{
  "n_layer": 26,
  "d_model": 160,
  "n_head": 2,
  "n_kv_head": 2,
  "head_dim": 64,
  "d_mlp": 640,
  "vocab_size": 1024,
  "activation": "tanh_gelu",
  "norm": "layernorm",
  "norm_place": "pre",
  "norm_eps": 1e-05,
  "positions": "learned",
  "qk_norm": false,
  "attn_scale": 0.125,
  "bias": "all",
  "tie_embeddings": true,
  "parallel_block": false,
  "init": "uniform",
  "init_std_qkv": 0.0259,
  "init_std_o": 0.0,
  "init_std_up": 0.0259,
  "init_std_down": 0.0,
  "optimizer": "soap_variant",
  "lr": 0.00772,
  "lr_mult_up": 0.918,
  "beta1": 0.95,
  "beta2": 0.99,
  "lr_head": 0.00738,
  "grad_clip": 1.0,
  "warmup_steps": 200,
  "schedule": "wsd",
  "decay_fraction": 0.786,
  "decay_shape": "linear",
  "final_lr_fraction": 0.0,
  "batch_tokens": 65536,
  "seq_len": 1024,
  "doc_mask": true,
  "train_tokens": 260800000,
  "steps": 3980,
  "dataset": "wikipedia_en"
}
Each number is 128 + 24 x the weight over its row's rms, rounded and kept within 0 to 255. Layers, rows and columns count from 0. The size above them is the row's rms in percent of the matrix's.

# layer 22 MLP down (transposed), 640x160, rms 0.254, rows 390-406, columns 40-79
size [103 103 100 104  97 103 108  96  93  90  98  99 139  97  94  90 100]
[[130 151  95 169 149 131  84 144 121 160 158 116  83 103 158 108 167 139 104 165 145 129 178 103 140 122 143 121 123 138 178 139 119 145 116 129 163 165 162 127]
 [125 168 164 113 108 136  92 164 156 165  88 140 145  98  97 134 125  89 130 107 141 131 116 147 151 102 150 138 137 150 168 138 121 141 116 112 150 151 137 121]
 [120 101  96 134 174 114 131  98  83 141 124 115 132  83 119 117  78 156 129 162 170 168 127 165 136 142 130 140 159 154 124 149 137 171 151 142 130 145  93  93]
 [158 164 113 107 133 134 105 135 124 132 136 129  92 148 122  93 125 142 172 158  94 132 135 131 140 119 128 144 185 150  94 121 179 114 106 137 120 161 128  84]
 [131 151  90 124 158 105  98 149 121 145 136 115 131 153 123 105  92 154 152 129 127 173 117  81 179 113 128 141 133  81 140 110  90 118 126 116 105 106 101 150]
 [160 121 106 139 158 146 114 154 132 171  81 103 124 133  86 115 176 127 166 191 124 142 160 179 101 119 123 147 116 149  97 151 141 125 139  98  90  86 123 173]
 [146 141  63 108  95 113 149 123 121 160  93 102 131 106  84 171 143 135 109 118 147 127 139 167 148 123 160  91 116 192  72 128 145 139 133 143  84 108 163 158]
 [168  84  89 115 100  99 151 130  93 111  93 154 151 138 148 126  86 147 101 155 110 102 141 120 140 140 134 111 112 131 160 142 149  86 137 101 165 142 126  91]
 [101 121 118 147  80 115  98 107  94 117 160  86 119 125 155 152 113  96 152 113  86 160 148 145 173 127 142 146 100 150 147 147  94 117 145 106 136 101 135  91]
 [142 157  89 109 136 116  76 146 104  89 124 136 150 170 166 151 115  97 147  94 154 165 124 134  99 136  92 135 140 118 187 140 126 134 154 141 116 136 102 110]
 [126 124 124 106 186 145 116 138 134 142 128 114 132 148 122 144 132 145 127 119 126 141 167  86 134 137 132  79 116 115 138 162 129 187 120 165  93 150 133 191]
 [128 116 121 164 119 172 125 123 135  94 128 138 125 138 130 130 121 140  95 136 121 142 134 149 110  96 130 144 138  78 127  95 134  83 118 123 135 105 125 132]
 [176 150  86 135 170 116 134 149 142 152 141 151 160 138 150 109  88 102 134 100 141 114 108 111 137  73 106 190 133 195 143 131 139 160 151 111 138 130 113 137]
 [161 135  83 154 154 116 179 141 139  97  82 135 107 123 144 101 129 133 130 130 154 103 128 157 135 116  92 125 160 140 120 112 184 104 101 116 110 169 145 130]
 [116  76  67 163  91 159 109 131 153 115  85 139 136 158 100 147 142 122 137 128 149 158 144 133 133 147 102 123 126 121 101 131 158 117 126 124 103 136 153 122]
 [104 117 185 142 118 122  93  80 119 102 159 171 191 151 124 139 186 155 136  88 145  75 142 197 135 168 112  94 111 132 147 118 121 141 138 137 135 144  93 118]
 [144  87 127  81 154 111 109  94 107 124  99 147 107 137 139 134 163 175 120 131 122 128 107 119 122 144 113  99 126 143 106 138 119 148 138 102 132 150 117 123]]
# layer 22 MLP up, 640x160, rms 0.217, rows 391-406, columns 40-79
size [101  93  99 102 102 100 100  93  94  98  99 122  94  93  93 105]
[[128 151 118 120 136  97 113  99 119 135 116 129 108 146 153 135 181 146 122 146 139 109 128  84 115 115 143 126 115 156 118 122 123 156  97 130 102 113 132 168]
 [159 131 121 153 102 110 122 145 125 155 138 125 129 143 153 130 168 115 110 124 143 111 131 160  72 124 115 144 122 113 136 118 131 171 120 148 156 100 114 169]
 [ 93 152  71 146 129 119 163 135 159  91 181 135 139 124 164 132 135 123 157  78 118 119 175 121 153 129 136 146  99 123 120 176 100 116 122 134 112  98  98 157]
 [135 145 179 134 148 137 123 126 117 123 136 115 101  74 109 118 159 118 125 166 134 151 124 137 125 141 157 151 142 126 160 158 155 191 158 137 156 116 121 126]
 [ 87 133 137 165 117 146 126 135  98 122 110 134 135 151 179 117 161 148 144  92 136 143 106 141 106 150 125 131 139 128 124 115 138 171 144 133 120 110  87 129]
 [143 168 147  95 172 135 105 154 117 150 114 128  96 137 133 113  92 123 112 128 148 129 139 121 114 131 106 115 110 102 132 155 146  90  63 127 139 125 148 129]
 [147 135  85 139  95 109 158 124 118 118 144 122  77 105 159 114  88 125 159 117 118 132 107 106 141 111 157 154 121 114 141 153 132 171 100 124 161 142 147 165]
 [143 132 130 145 154 134 147 117 132 145 155 129  65 137 171 116 158 153 152 150 137 149  98 137 153 128 143 147 109 142  72 117 141  92 161 145 103 122 125 103]
 [119 145 104 129 142 142 180 118 110 104 147 143 132 122 100 120 117 103 102 170 158 132 125 166 162 135 132 122 161 102 123 127 139 146 159 128 101  95 142 186]
 [120 106 121 103 133  94 121  94 111 137 116 139 125 141 155 131 143 110 121 183 121 130  75 142  89  81  95 164 138 129 155  99 173 135 131  71 166  86 143  74]
 [124 127 137 137 157 122 139 130 119 147 130 161 134 147 127 153 120 155 128 168 117 121 111 134 134 119 155 107 121 114 119 111  87 128 150 108 115 146 162 124]
 [182 171 122  58 156 127 108 176 152 154 152 145 103 112 173 171  74 123 117 129 130 118 150 141 154 165 113 138 104 138 162 119 114 145 108 129  99  91  98 150]
 [129 139 125 157 145 162  80 120 159 113 149 128 120 110 154 160 112  71  82 105 122 113 139 130 143 133  93 141  85 161 112 143 132 139  90 107 107 119  93 120]
 [154 136 138 127 104  92 102  94 125 152 113 148 146 152 127 183 133 107 115 114  99 120 133  83  67 124 105 153 114 115 113  77 126 154 128 141 172 119 119 139]
 [148 155 139 147 117 127 134 161 147 119  80 143 103 129 102 100  95 169 142 117 104 113 154 146 136 134 106 104 134 109 113 148 123 103 122 137 128 109 178 145]
 [104 112 120 151 174 108 148 132 106 160 119 172 140 163 151 149  96  94 152 149 132 109 136 121  93 109 123 115 119 157 102  87 176 122 123 137 111 102 111 144]]